Each number is 50 + 12 x the weight over its row's rms, rounded and kept within 0 to 99. Layers, rows and columns count from 0. The size before them is the row's rms in percent of the matrix's.

# gate: layer 2 MLP gate, 448x160, rms 0.0644, rows 199-227, columns 80-159
# up: layer 2 MLP up, 448x160, rms 0.0643, rows 199-226, columns 80-159
# down: layer 2 MLP down (transposed), 448x160, rms 0.0644, rows 199-226, columns 80-159
gate199 102:38 54 57 38 50 36 40 57 43 60 44 51 56 67 71 66 46 26 47 52 41 62 52 58 41 60 43 47 48 74 46 59 64 48 64 33 41 45 43 45 40 40 30 42 46 49 45 58 59 54 49 60 50 29 61 73 26 30 52 55 51 44 28 53 62 32 70 65 51 83 58 51 57 64 69 41 47 34 47 21
up199 108:51 45 52 65 29 57 39 45 52 53 64 38 68 60 54 38 64 37 41 49 50 56 69 36 55 49 35 55 60 64 70 39 53 66 53 71 42 44 40 18 55 46 58 52 38 51 41 61 45 41 47 38 45 68 35 57 45 79 30 57 56 52 57 48 64 67 56 42 51 65 43 28 56 31 54 49 32 43 43 51
down199 098:48 58 47 67 39 39 55 15 51 43 32 50 65 34 66 61 54 18 42 67 69 28 55 41 40 39 60 61 59 50 68 58 63 55 48 50 47 36 15 48 46 70 48 38 34 57 43 44 48 53 46 70 42 40 37 39 45 50 44 37 48 72 61 26 75 54 54 35 47 56 33 37 39 39 24 54 45 73 49 60
gate200 088:22 27 41 44 42 47 40 59 33 35 52 58 51 51 53 42 49 54 56 49 60 45 52 82 51 51 70 57 70 57 25 52 44 36 51 32 52 51 51 44 35 46 49 49 69 50 43 55 55 42 38 39 66 48 60 45 46 34 75 68 05 55 27 47 56 62 61 52 57 48 53 55 47 79 41 48 55 58 46 34
up200 095:63 43 47 51 29 48 54 44 69 46 66 52 62 36 49 69 48 55 19 62 49 40 62 38 34 43 44 62 69 62 63 18 54 54 61 48 63 44 60 61 66 57 50 45 57 27 40 47 49 48 50 61 31 68 51 38 48 71 51 34 54 35 42 24 82 48 41 34 48 75 61 63 52 42 70 32 53 45 52 55
down200 103:61 48 47 68 44 65 50 44 62 55 60 37 42 70 40 56 59 52 57 42 60 67 50 59 23 28 43 68 42 61 60 55 56 61 54 38 45 40 58 53 61 63 54 56 46 33 18 37 44 40 49 45 20 53 34 67 54 50 58 63 48 42 76 47 39 64 83 44 46 46 77 50 54 54 62 51 57 56 38 40
gate201 099:72 58 45 48 33 69 40 52 38 34 42 24 37 67 74 54 63 55 70 52 36 61 62 53 51 70 39 44 65 48 52 45 53 41 43 44 46 57 43 52 51 45 62 40 41 57 58 46 53 50 46 51 65 42 33 35 38 63 61 39 39 61 49 50 43 48 62 81 56 51 29 28 71 38 57 59 56 43 44 61
up201 104:31 61 54 66 42 73 71 48 60 27 49 55 64 45 46 23 55 53 52 32 57 52 47 38 41 49 52 67 58 66 51 49 55 56 28 52 60 51 56 48 67 59 31 47 53 36 64 45 35 57 54 54 50 58 59 42 48 61 66 67 42 65 35 51 39 72 69 57 59 61 50 59 31 74 37 52 73 28 66 45
down201 095:40 57 41 26 53 57 43 63 59 46 41 59 67 53 38 73 41 51 27 48 44 48 45 45 54 40 31 54 66 44 48 71 30 22 39 33 31 47 66 44 68 32 60 43 44 43 51 51 44 48 53 60 37 47 52 41 48 53 21 48 47 43 30 71 61 53 31 32 35 36 67 85 51 61 35 48 47 46 58 58
gate202 098:31 75 35 53 55 62 63 54 38 57 45 33 32 48 47 47 47 46 41 31 51 56 51 66 46 34 53 57 51 53 54 43 72 58 44 48 50 34 66 67 44 53 43 39 57 45 41 47 45 30 65 48 77 50 47 52 62 44 57 46 71 56 64 77 52 50 84 45 56 47 60 68 39 51 47 42 46 67 36 51
up202 092:65 49 48 57 48 47 36 42 62 63 35 60 53 51 42 46 57 22 77 55 43 43 68 60 39 43 32 52 39 51 48 53 49 53 59 35 49 56 37 51 38 42 53 63 43 54 45 58 49 47 44 61 67 65 42 56 19 56 65 58 40 27 63 30 58 50 76 37 45 63 51 42 73 56 45 36 56 24 66 60
down202 094:40 46 40 40 43 61 44 44 41 39 46 54 66 62 34 55 60 52 43 65 70 46 60 49 48 73 61 68 58 54 70 62 53 31 51 56 53 47 34 54 59 48 60 44 29 39 71 41 40 64 33 44 33 38 61 36 78 47 58 54 64 53 69 58 48 57 55 55 31 36 63 42 47 43 28 49 47 37 64 69
gate203 109:51 50 46 43 49 39 37 53 51 52 82 48 61 50 42 69 26 43 29 51 37 55 45 57 68 25 21 39 46 48 66 63 60 60 60 49 51 56 40 45 40 42 60 35 55 31 41 61 77 45 64 32 42 46 50 49 37 62 67 69 38 47 41 52 69 52 22 50 58 58 32 66 55 56 59 38 43 61 56 56
up203 097:59 51 39 27 58 63 64 53 41 20 50 41 52 48 46 60 59 64 34 52 56 61 70 49 55 35 66 42 60 46 24 55 57 68 44 59 43 60 57 60 63 59 56 51 49 27 58 46 30 53 49 36 39 25 32 68 61 41 53 75 65 63 31 48 60 48 38 60 62 39 51 59 61 58 69 53 54 40 58 36
down203 104:58 44 39 45 59 39 49 63 38 55 43 39 37 51 40 54 72 43 51 32 54 57 80 45 70 38 47 49 60 59 28 57 40 51 50 47 40 66 55 50 41 51 61 52 53 47 69 65 50 47 51 48 52 28 40 63 46 34 53 59 68 36 59 59 44 27 34 67 72 38 69 39 46 56 53 48 59 29 45 42
gate204 093:40 64 63 77 59 49 44 53 35 55 54 39 45 52 45 51 57 34 50 54 50 61 31 39 48 53 66 69 52 59 57 26 49 80 26 50 58 30 41 54 49 60 42 56 40 43 40 51 63 47 32 37 33 49 46 13 43 33 61 40 56 58 52 64 48 41 38 77 61 55 50 49 57 18 58 34 51 70 78 32
up204 099:63 68 54 49 50 44 29 41 37 28 76 56 25 60 40 87 54 54 52 59 69 60 46 37 51 64 57 52 60 50 44 49 73 47 50 26 47 65 48 50 53 38 63 44 48 60 53 40 60 63 46 44 63 56 35 44 44 59 45 54 50 72 53 50 50 61 57 69 56 39 56 50 55 52 39 53 71 34 49 55
down204 100:51 52 58 48 58 59 37 45 44 68 52 44 57 48 20 41 45 47 20 39 38 39 44 57 42 87 56 59 38 47 41 47 41 51 49 46 45 61 28 36 60 52 59 59 37 59 51 53 61 54 14 62 60 27 33 57 61 42 44 32 39 54 54 68 52 57 51 46 37 55 42 40 83 56 40 43 39 48 64 61
gate205 097:43 46 43 61 46 31 51 64 24 43 55 40 53 46 53 22 46 66 50 51 46 41 50 29 71 73 51 52 40 48 34 64 54 46 58 58 53 36 57 76 45 65 58 63 57 57 65 60 54 53 48 41 34 64 48 58 41 52 69 40 41 62 54 38 42 76 51 52 42 48 55 69 39 53 50 68 48 54 43 64
up205 099:47 52 62 36 70 53 28 47 42 54 41 44 46 52 31 45 63 50 65 38 57 38 55 43 65 40 53 59 41 63 60 59 47 60 67 47 54 32 51 52 63 45 42 47 45 47 66 78 53 37 64 63 62 55 64 41 55 56 52 67 32 41 68 39 41 47 54 52 31 43 56 26 39 57 67 65 54 48 18 49
down205 099:53 34 47 69 57 42 58 16 46 39 62 47 59 75 49 34 52 58 36 59 57 27 46 50 63 49 33 65 60 13 52 58 63 52 37 54 45 44 49 45 33 41 40 55 32 60 55 48 44 34 49 46 74 46 58 47 37 42 54 50 54 57 53 54 45 61 48 42 72 50 43 44 71 37 38 58 43 48 39 58
gate206 111:46 46 40 73 58 48 60 56 60 73 58 67 50 44 55 35 56 53 44 75 29 54 39 63 54 47 46 60 55 69 60 26 56 38 66 45 35 54 52 46 44 63 55 34 51 53 49 64 58 49 39 45 57 52 61 46 36 42 42 43 41 50 39 43 57 46 31 15 39 46 59 44 60 35 54 74 57 49 48 60
up206 108:69 57 43 41 64 42 35 56 57 44 31 40 17 71 46 49 79 25 40 53 58 59 38 59 41 54 65 45 35 74 35 56 32 36 43 36 63 52 62 56 64 44 41 64 48 26 63 59 36 67 61 56 43 71 31 43 52 56 55 43 46 48 30 44 70 71 58 42 61 44 59 54 43 40 60 33 46 66 48 29
down206 106:60 25 48 23 38 57 37 50 38 35 66 35 23 34 47 58 69 53 60 55 62 48 50 62 54 55 58 49 48 43 41 40 28 63 26 43 56 52 50 37 64 45 54 38 72 52 52 80 38 32 52 46 55 57 52 66 63 48 45 32 58 53 16 44 49 64 58 55 39 84 62 49 66 57 52 57 48 45 48 28
gate207 099:35 52 64 45 49 64 36 54 56 68 40 65 71 64 72 51 74 44 50 29 65 61 55 60 47 63 41 54 55 68 38 72 49 46 48 57 59 41 39 60 51 52 51 68 60 20 48 65 53 41 65 62 70 76 34 46 62 49 63 62 61 51 37 80 35 58 50 55 63 24 45 61 38 43 65 44 56 55 45 43
up207 106:59 48 56 65 49 44 55 45 41 46 64 55 57 36 56 28 59 66 43 59 47 71 45 35 51 54 44 54 32 57 36 47 46 63 61 51 87 46 51 36 56 71 28 39 42 43 65 61 57 61 43 56 56 31 50 49 40 40 60 69 60 50 39 75 73 76 49 66 62 50 55 41 58 41 64 51 65 55 57 41
down207 102:57 65 48 28 79 53 39 36 57 38 47 38 51 64 55 64 54 53 48 57 30 40 47 41 43 36 41 41 55 35 73 56 36 53 42 56 47 62 41 33 24 55 49 54 50 60 29 29 31 31 58 29 44 37 48 30 66 51 54 48 55 49 41 31 57 52 81 64 69 50 59 22 53 51 58 50 60 53 49 46
gate208 098:39 43 67 54 57 35 53 49 54 61 33 46 42 42 49 70 24 21 30 57 59 31 52 56 59 56 42 41 37 36 72 44 46 48 48 51 54 45 52 53 44 60 38 41 48 53 36 34 47 71 33 72 29 30 59 34 47 60 40 56 29 37 46 41 44 38 49 51 76 61 48 44 59 52 42 60 60 54 33 93
up208 101:49 45 57 30 44 36 61 60 41 54 63 39 32 46 21 51 59 67 42 58 39 45 50 63 26 48 64 58 44 26 59 49 45 32 32 55 50 41 62 40 43 54 63 53 61 48 63 73 32 47 70 41 66 37 58 75 35 61 78 56 41 58 71 56 60 63 49 51 64 55 39 65 39 60 56 54 51 62 62 43
down208 100:23 50 44 59 20 66 78 37 62 42 18 53 44 43 47 47 41 36 31 39 45 45 50 49 53 58 60 41 51 32 32 59 47 58 44 61 53 33 51 51 44 43 63 42 52 59 40 85 52 39 37 50 60 42 41 49 55 36 48 34 45 47 39 54 45 46 65 39 54 57 59 66 44 54 46 33 40 41 51 55
gate209 098:54 51 50 62 63 51 85 53 41 99 36 48 63 29 32 61 67 37 61 48 53 44 53 47 55 51 42 59 49 47 58 63 47 40 38 58 71 36 39 39 47 67 20 51 74 55 53 55 55 38 52 49 66 58 60 44 52 48 48 35 61 62 27 48 59 68 56 32 49 53 47 50 67 39 34 54 59 55 52 54
up209 098:44 64 36 25 68 53 50 68 49 49 49 49 34 45 35 57 66 35 60 41 43 47 62 55 29 44 40 53 31 57 32 84 50 38 65 44 55 51 63 36 57 63 71 47 56 42 65 54 49 34 41 15 31 49 74 32 61 36 57 32 35 33 51 35 27 53 64 51 57 40 53 26 54 54 40 68 40 46 43 42
down209 099:47 32 64 56 53 38 68 42 43 44 52 43 32 51 60 62 51 54 49 37 35 68 57 54 49 66 41 62 39 40 19 48 39 58 45 41 75 64 66 41 44 59 37 60 37 44 50 57 74 51 25 52 46 55 28 73 42 64 67 36 54 53 43 39 29 48 49 79 47 57 54 53 63 50 45 71 64 46 46 44
gate210 104:44 34 41 38 35 35 59 64 43 49 56 59 44 55 55 56 39 68 51 54 52 18 35 56 52 41 52 50 25 58 44 39 39 48 46 60 32 58 42 46 35 63 50 57 34 59 43 73 65 75 59 58 66 63 51 38 61 67 65 51 46 20 38 53 45 51 47 40 39 47 43 40 49 45 44 41 47 61 18 73
up210 102:30 51 46 46 48 49 64 49 47 60 46 25 53 49 71 33 14 54 46 56 59 37 52 51 45 46 56 61 81 48 41 69 42 28 53 48 27 56 36 36 34 63 51 52 48 67 33 60 27 48 34 57 38 24 61 51 44 47 71 51 52 25 65 48 39 49 56 34 48 51 49 62 60 45 52 45 48 29 55 40
down210 102:40 56 45 45 34 60 48 41 60 59 45 62 28 37 36 67 47 34 43 47 49 64 54 40 42 36 40 70 42 37 60 46 62 62 48 40 57 37 26 58 54 44 50 35 44 53 55 52 43 69 57 66 59 66 31 58 59 31 56 37 51 55 70 73 58 60 50 41 47 58 32 26 45 72 48 43 41 42 53 68
gate211 095:40 38 61 67 58 46 44 40 44 42 51 55 53 53 38 74 46 38 23 90 42 51 72 36 32 42 44 50 48 73 48 54 50 57 41 50 63 49 57 69 48 62 66 47 38 36 51 48 47 65 43 52 46 48 50 46 26 38 68 51 48 43 42 45 36 61 61 42 54 54 59 64 35 35 75 74 49 62 33 41
up211 098:48 43 47 64 22 69 49 57 52 68 43 48 39 52 41 60 50 17 40 60 56 47 39 59 62 67 49 48 49 52 42 59 43 31 67 48 61 46 45 50 47 51 57 33 43 40 67 43 52 56 49 55 39 46 48 45 50 35 51 57 54 55 53 62 55 50 32 47 60 51 50 61 34 52 32 68 34 46 30 61
down211 097:68 28 57 40 42 55 51 37 50 51 50 54 42 46 39 55 66 47 47 52 46 53 58 44 65 69 67 50 41 39 36 59 71 65 59 40 36 52 53 48 31 56 54 32 53 52 31 37 59 54 29 37 52 49 53 47 45 52 47 66 27 39 35 57 30 50 53 82 71 34 54 47 57 61 69 40 49 61 20 78
gate212 095:57 48 28 46 61 60 62 57 57 28 63 38 43 56 57 33 47 47 50 41 49 43 61 30 42 56 60 48 43 39 34 75 56 49 64 68 61 40 41 39 55 71 55 57 54 59 52 47 50 56 44 68 57 49 36 48 64 45 57 66 61 39 37 37 40 61 35 46 27 50 35 63 44 69 49 56 48 62 53 53
up212 098:57 69 37 64 43 53 39 47 53 48 60 55 51 54 30 92 45 70 53 61 62 38 48 51 53 50 34 73 61 43 59 41 47 44 38 38 52 37 74 69 58 36 55 30 45 63 22 32 65 51 51 23 51 38 45 41 53 47 67 53 45 59 55 44 69 45 52 45 49 32 50 67 79 39 60 50 66 36 35 50
down212 090:53 42 54 62 44 50 48 77 57 60 51 48 28 45 68 53 54 61 56 36 53 79 55 49 55 42 43 60 48 53 68 56 60 37 36 31 57 50 47 51 37 58 70 26 33 51 90 45 52 65 65 36 63 68 36 58 52 81 62 48 49 49 57 67 29 47 39 35 24 47 69 49 68 52 51 56 58 63 50 57
gate213 092:50 60 29 66 63 41 58 52 57 61 30 43 53 56 48 47 53 50 46 46 43 40 40 47 49 73 73 64 20 43 68 58 41 49 35 60 54 44 59 42 81 57 58 75 48 63 44 46 30 63 65 59 53 32 62 60 41 65 53 53 65 54 47 54 72 51 55 50 58 49 41 66 36 52 37 70 36 66 56 40
up213 094:72 73 58 55 29 47 54 51 28 55 34 50 63 61 60 62 53 28 43 47 64 63 46 39 50 55 68 27 31 50 28 59 25 37 59 37 44 61 42 61 38 56 14 51 47 55 62 39 29 42 47 57 40 51 46 44 46 69 50 37 53 36 39 47 65 53 55 57 40 74 70 57 38 63 54 46 48 63 50 42
down213 100:70 49 66 50 51 44 31 49 30 41 32 77 51 62 35 51 59 50 52 43 27 32 56 58 45 47 39 64 60 39 36 49 15 31 62 57 57 61 62 35 80 56 52 61 44 43 32 59 45 44 29 70 71 50 61 49 46 40 29 30 57 47 70 47 23 68 55 39 52 62 34 35 71 69 43 41 43 42 30 43
gate214 098:44 58 61 64 52 30 48 29 55 51 28 44 52 75 47 47 70 56 49 70 40 40 32 61 53 38 49 41 48 47 66 66 38 58 33 52 52 60 52 44 44 58 62 46 34 37 58 42 64 52 39 60 49 41 69 26 53 54 46 59 34 59 72 30 49 63 74 58 54 51 71 42 41 77 41 43 45 51 50 45
up214 101:45 52 49 51 47 44 36 35 56 50 43 23 48 40 76 73 51 42 54 52 28 60 46 41 60 56 54 49 61 35 17 33 30 56 52 49 39 69 55 49 66 46 80 60 70 61 42 71 54 59 39 46 48 63 50 39 48 32 49 57 60 44 37 53 38 60 56 40 41 46 52 29 52 72 68 60 45 53 45 35
down214 097:64 76 39 65 56 48 46 39 45 65 48 56 37 52 46 43 80 58 46 31 65 43 39 26 37 57 60 40 55 42 39 42 69 84 22 47 36 52 42 54 53 40 35 57 54 41 56 57 55 46 61 41 30 52 54 29 55 40 62 41 35 57 42 48 25 45 54 42 42 52 56 47 37 52 57 62 61 64 32 46
gate215 102:50 53 70 40 70 53 50 53 72 41 56 61 46 65 26 50 52 26 62 37 44 59 50 57 61 54 50 44 35 49 44 74 54 40 59 77 58 48 44 43 49 38 69 44 28 54 49 59 61 10 63 47 54 35 34 50 54 51 24 40 56 54 39 62 37 54 41 45 55 46 63 46 66 37 61 56 57 28 32 39
up215 102:71 59 75 49 59 59 59 69 60 53 35 36 53 48 33 56 48 52 35 56 45 44 67 57 56 42 51 67 65 45 57 41 51 56 44 35 65 70 45 51 71 39 49 58 46 79 57 48 42 65 66 40 57 51 55 42 42 50 52 62 53 31 43 52 28 45 50 73 45 54 42 41 73 33 42 36 43 55 54 39
down215 100:63 48 73 48 57 67 69 42 59 58 57 44 56 61 54 31 39 41 36 53 64 47 61 67 59 57 52 67 38 43 52 43 87 57 47 45 50 57 65 54 40 48 44 59 57 65 43 71 50 62 56 44 50 47 65 53 56 53 66 43 61 40 37 36 61 35 79 46 52 50 66 45 51 67 37 48 66 62 62 45
gate216 102:26 55 43 50 46 43 60 29 38 45 36 45 49 49 32 49 26 68 54 65 41 43 63 49 71 86 49 61 35 33 34 49 28 35 55 58 53 46 47 36 30 49 44 42 36 52 62 44 37 49 57 56 45 64 46 49 51 36 69 74 41 60 51 40 49 63 61 54 45 58 61 28 58 50 52 68 32 43 50 50
up216 098:55 50 63 57 52 48 17 42 68 56 62 56 69 57 68 53 42 43 43 77 59 43 52 43 74 62 61 34 48 55 56 25 46 54 54 40 54 60 55 71 49 41 55 33 63 41 41 42 55 35 60 44 33 60 36 47 45 69 41 48 46 54 56 52 65 59 38 46 49 54 49 32 40 54 24 43 71 47 66 42
down216 101:47 37 50 55 53 34 63 48 44 62 43 58 32 43 44 50 34 63 78 53 54 58 32 43 51 17 44 60 62 58 44 31 53 52 56 64 43 45 51 51 54 88 37 31 51 47 55 53 44 22 85 48 46 49 48 70 61 57 72 45 43 66 58 42 54 37 41 34 33 61 58 51 63 43 38 55 38 55 48 52
gate217 107:60 32 44 44 71 56 33 54 59 74 56 47 30 41 51 54 47 52 31 52 42 58 30 51 38 42 50 61 53 61 48 39 65 51 37 43 65 68 49 33 54 39 50 40 56 57 46 34 55 38 26 85 53 52 48 61 61 30 40 62 39 49 54 41 68 52 52 36 58 49 56 51 37 33 44 40 41 36 59 51
up217 102:43 48 53 38 31 69 50 61 53 53 37 75 42 69 60 68 51 37 37 48 45 56 52 53 35 40 52 27 35 54 53 36 45 34 55 54 66 47 61 46 55 32 33 61 39 47 59 50 34 65 40 71 43 41 33 70 43 71 65 61 43 53 36 62 30 59 55 33 65 20 66 60 49 29 55 78 46 46 39 44
down217 106:69 47 62 49 43 42 57 29 49 44 47 44 60 48 70 55 55 43 52 60 38 66 39 46 44 71 62 44 46 62 68 32 42 36 52 38 77 56 36 55 55 64 50 46 66 42 63 17 35 45 34 37 50 51 61 52 52 47 64 38 56 53 43 41 58 47 70 63 37 36 54 62 15 62 40 38 56 56 46 40
gate218 099:52 61 54 51 42 58 52 58 43 49 53 45 28 36 44 54 30 43 36 43 24 28 49 47 42 61 31 40 36 36 75 70 66 58 52 68 68 41 48 33 42 70 68 37 75 69 43 58 27 64 45 59 49 54 58 09 42 56 69 48 47 55 48 49 47 71 48 38 62 44 60 59 54 35 48 51 51 49 36 64
up218 107:72 48 56 57 46 45 70 47 45 33 46 62 53 59 41 56 55 40 71 48 45 42 50 44 41 32 41 55 65 49 44 51 32 53 65 39 45 49 53 55 43 51 30 55 56 33 43 48 52 74 80 40 72 48 62 20 37 47 75 45 46 27 45 53 25 48 56 57 47 43 51 60 66 42 61 31 60 57 35 34
down218 106:61 37 49 28 40 36 38 60 60 38 61 67 41 68 41 65 65 49 61 37 70 38 50 51 58 23 49 57 54 35 60 55 38 48 69 54 33 54 35 57 58 39 52 59 40 28 58 59 53 62 61 31 61 64 64 61 45 36 33 60 42 51 47 57 53 46 45 62 73 59 40 55 60 43 48 23 53 49 54 59
gate219 099:44 46 64 53 59 49 38 54 48 60 50 57 40 78 51 57 46 61 62 48 52 72 50 60 46 52 31 53 75 55 49 76 60 53 53 60 50 44 22 34 37 58 66 64 50 37 60 74 46 58 64 47 67 47 59 35 65 43 59 67 44 52 59 35 61 68 52 23 60 48 33 56 67 55 52 45 53 11 35 42
up219 104:51 58 66 60 36 57 48 62 58 46 43 36 31 59 52 31 59 69 59 36 48 51 43 57 60 55 57 56 49 46 71 46 51 49 56 50 35 62 59 40 66 50 70 75 41 36 52 60 20 46 71 58 71 40 60 48 52 43 59 66 34 30 36 41 51 42 29 19 59 48 36 62 51 38 53 54 70 51 69 41
down219 097:54 44 33 37 38 66 57 44 50 32 30 68 54 50 47 65 74 56 56 62 63 34 28 38 56 16 76 49 45 58 36 49 30 50 33 42 56 38 50 50 62 37 55 45 66 34 59 30 39 40 68 31 58 49 44 64 58 61 48 33 39 53 49 51 42 66 43 51 63 46 68 36 49 33 57 42 53 37 42 54
gate220 104:36 56 38 32 56 34 43 64 24 56 44 43 62 50 54 39 70 52 49 64 69 38 60 32 60 58 21 39 44 49 33 59 59 57 52 68 51 39 60 57 35 63 49 54 34 61 65 70 37 56 51 51 54 45 67 56 52 54 52 46 46 58 44 48 73 58 48 51 35 38 40 46 43 58 45 55 40 52 55 48
up220 091:42 38 56 73 57 38 59 41 39 40 45 29 41 54 55 68 43 43 64 83 59 46 42 44 35 65 53 43 45 61 69 43 56 36 48 63 60 44 62 40 32 58 60 54 47 62 69 55 49 48 55 74 48 41 37 46 28 62 63 49 60 58 41 52 59 47 58 58 64 53 51 49 36 53 74 69 53 50 35 57
down220 105:61 59 36 32 36 29 49 34 46 43 61 39 50 43 25 64 34 66 52 48 83 54 55 67 39 49 29 34 54 64 52 55 57 69 51 42 47 69 57 60 70 34 67 44 44 47 51 46 58 54 52 38 58 26 39 47 70 64 58 53 67 49 46 48 47 53 63 43 82 44 52 60 49 48 59 39 51 70 63 44
gate221 095:73 48 67 56 48 85 51 61 56 53 84 46 54 33 39 50 37 57 47 53 48 64 39 49 76 50 44 43 73 34 55 36 45 36 60 48 37 37 50 60 44 52 54 51 55 56 63 41 44 32 45 43 49 54 76 71 34 56 63 58 27 49 62 43 39 54 55 51 70 62 32 54 45 58 44 56 54 75 37 50
up221 098:44 48 50 56 67 45 57 58 40 33 63 41 40 46 61 36 56 44 56 59 53 74 53 42 75 63 60 41 54 58 55 72 43 51 47 51 50 44 34 64 49 58 45 65 53 59 42 38 58 43 27 30 56 40 48 61 59 32 34 37 38 62 57 51 55 35 58 54 49 52 42 40 48 75 65 73 28 42 51 53
down221 095:55 47 46 77 43 36 75 54 41 77 50 53 43 56 54 45 41 52 46 24 20 56 43 50 62 59 62 54 55 51 39 48 44 48 68 46 56 30 39 48 49 48 60 44 52 53 42 57 56 52 66 34 67 61 55 47 63 29 24 68 49 33 68 61 56 56 56 37 52 56 36 44 68 62 53 45 49 32 55 61
gate222 098:66 68 30 38 64 35 31 58 39 58 43 63 72 31 35 68 50 41 53 36 43 69 56 42 44 49 20 50 57 54 66 58 58 70 58 43 51 55 55 55 53 70 38 45 49 54 62 59 55 57 56 43 57 57 67 53 62 62 45 56 45 56 46 40 46 62 49 55 30 53 14 54 53 39 53 40 46 68 52 61
up222 097:42 37 54 38 63 35 53 53 56 76 46 44 48 76 56 61 39 57 73 52 66 55 49 46 43 44 43 47 54 31 46 54 34 39 52 49 59 54 42 19 35 47 43 48 49 33 60 37 39 49 44 41 73 45 60 53 47 40 88 50 59 50 55 45 34 66 55 31 66 39 40 47 46 59 73 47 34 36 51 45
down222 105:35 49 79 24 37 19 47 66 38 60 51 37 66 36 29 36 57 46 28 44 53 53 70 40 65 52 61 58 42 61 41 33 55 61 68 50 36 50 51 37 62 59 30 51 44 38 37 23 46 56 37 60 42 40 57 55 44 49 46 29 74 47 71 40 51 52 43 54 50 63 50 75 71 68 56 57 57 49 54 47
gate223 104:40 51 55 51 54 31 55 33 38 68 52 39 78 33 64 50 49 35 47 54 40 48 33 62 54 55 41 54 51 51 34 35 42 50 56 61 45 49 34 61 31 46 66 56 72 55 55 52 52 58 38 82 60 47 46 66 44 49 41 40 43 42 42 51 45 77 39 47 51 60 40 58 25 49 39 52 41 47 68 53
up223 089:69 48 39 42 63 55 57 57 47 35 32 54 46 61 58 39 48 43 26 49 40 42 47 65 48 39 57 35 35 44 40 59 45 49 68 51 44 43 37 54 47 52 44 74 52 61 49 74 55 46 48 52 68 62 65 35 57 55 38 47 54 54 69 29 56 39 59 53 42 38 34 59 39 85 57 50 41 68 43 56
down223 095:38 45 73 48 64 50 28 30 38 50 63 27 70 43 63 46 39 55 49 49 47 33 49 59 63 66 50 39 61 49 46 53 52 62 47 57 42 49 66 74 43 46 47 57 27 46 52 51 49 57 39 32 55 56 59 32 34 49 47 43 51 59 47 20 45 51 54 36 44 35 56 70 56 72 41 43 25 48 57 79
gate224 096:42 50 32 28 49 52 56 37 57 61 52 33 84 67 35 50 66 48 50 57 47 62 56 53 36 38 68 73 48 44 36 57 52 56 47 54 45 51 47 46 62 50 61 77 50 39 51 52 52 36 57 52 62 80 58 36 54 50 52 38 57 61 49 26 64 47 41 44 61 43 49 52 75 50 31 46 51 54 51 45
up224 090:51 64 53 55 29 53 59 49 33 77 29 28 60 62 35 51 50 44 59 42 31 57 55 59 50 60 77 55 53 45 57 60 81 65 65 36 30 72 58 62 44 55 66 57 67 54 40 52 47 34 60 63 68 42 49 39 36 63 27 40 47 42 30 50 53 46 42 57 36 28 51 55 51 39 55 39 57 46 34 62
down224 096:20 49 35 60 46 73 75 40 52 64 30 50 49 69 45 57 38 60 54 51 57 48 58 41 57 70 48 68 55 42 39 59 53 53 40 45 55 56 48 52 40 51 51 56 67 68 57 45 63 57 54 36 38 54 40 48 52 48 36 43 48 52 37 48 60 37 47 55 51 22 47 27 53 49 35 39 57 64 63 37
gate225 098:56 67 62 46 24 56 64 70 69 63 39 58 62 36 59 35 49 27 68 64 60 28 44 45 66 24 63 39 32 60 37 59 67 40 28 41 76 70 64 55 56 44 35 53 48 51 48 52 56 38 42 63 42 51 42 45 37 36 45 49 55 42 40 42 54 52 48 56 52 62 49 64 33 21 48 26 54 47 57 32
up225 090:16 32 54 59 54 42 72 53 50 50 73 73 48 58 56 24 42 45 55 61 53 62 63 60 52 33 49 63 69 71 28 49 66 48 63 47 54 52 55 58 66 47 48 46 29 27 48 60 43 43 76 50 53 39 51 43 79 47 47 46 47 56 54 48 76 49 36 43 46 58 59 53 40 56 80 46 57 45 52 40
down225 096:62 32 52 45 50 69 54 85 40 40 43 47 62 62 27 42 36 57 43 51 44 63 51 56 64 65 44 53 57 50 63 35 63 65 37 65 41 39 36 46 20 61 58 65 44 46 55 60 61 39 35 27 45 33 40 45 49 48 54 72 56 50 39 52 60 49 45 55 40 42 58 58 65 59 40 63 36 70 48 70
gate226 102:43 55 55 59 62 26 43 89 11 46 52 53 57 67 44 64 37 60 63 46 54 44 62 34 38 57 35 57 47 40 36 39 48 60 50 39 66 48 42 50 42 70 59 38 54 28 59 59 50 58 54 62 55 41 31 45 50 46 62 45 37 53 40 51 53 70 44 51 49 41 39 43 45 41 75 58 49 46 36 73
up226 099:40 19 51 51 53 69 49 69 51 65 59 36 43 52 25 53 46 51 51 40 59 53 27 45 55 59 50 42 50 39 42 70 60 44 20 52 38 34 49 37 42 26 63 36 68 41 70 52 35 64 45 61 21 58 77 61 61 20 59 44 51 68 56 24 53 44 59 58 56 46 55 38 68 65 50 40 34 54 54 54
down226 101:73 55 46 39 43 36 58 41 50 61 34 47 40 63 55 59 43 45 66 60 49 40 57 50 51 50 61 59 39 41 37 45 45 56 47 54 34 35 50 56 24 41 35 47 52 55 44 15 45 31 40 34 45 33 53 56 41 65 31 27 18 43 41 55 35 63 50 47 50 48 45 59 50 44 63 53 55 39 60 46
gate227 098:33 57 60 48 45 27 54 59 62 56 40 73 54 64 28 68 68 31 55 37 49 46 58 43 71 36 53 35 58 70 49 73 71 74 40 58 70 67 38 51 24 51 40 38 54 40 55 47 62 41 41 78 36 49 72 37 38 43 42 52 42 56 52 59 47 60 59 53 50 35 65 42 56 63 52 56 49 47 81 58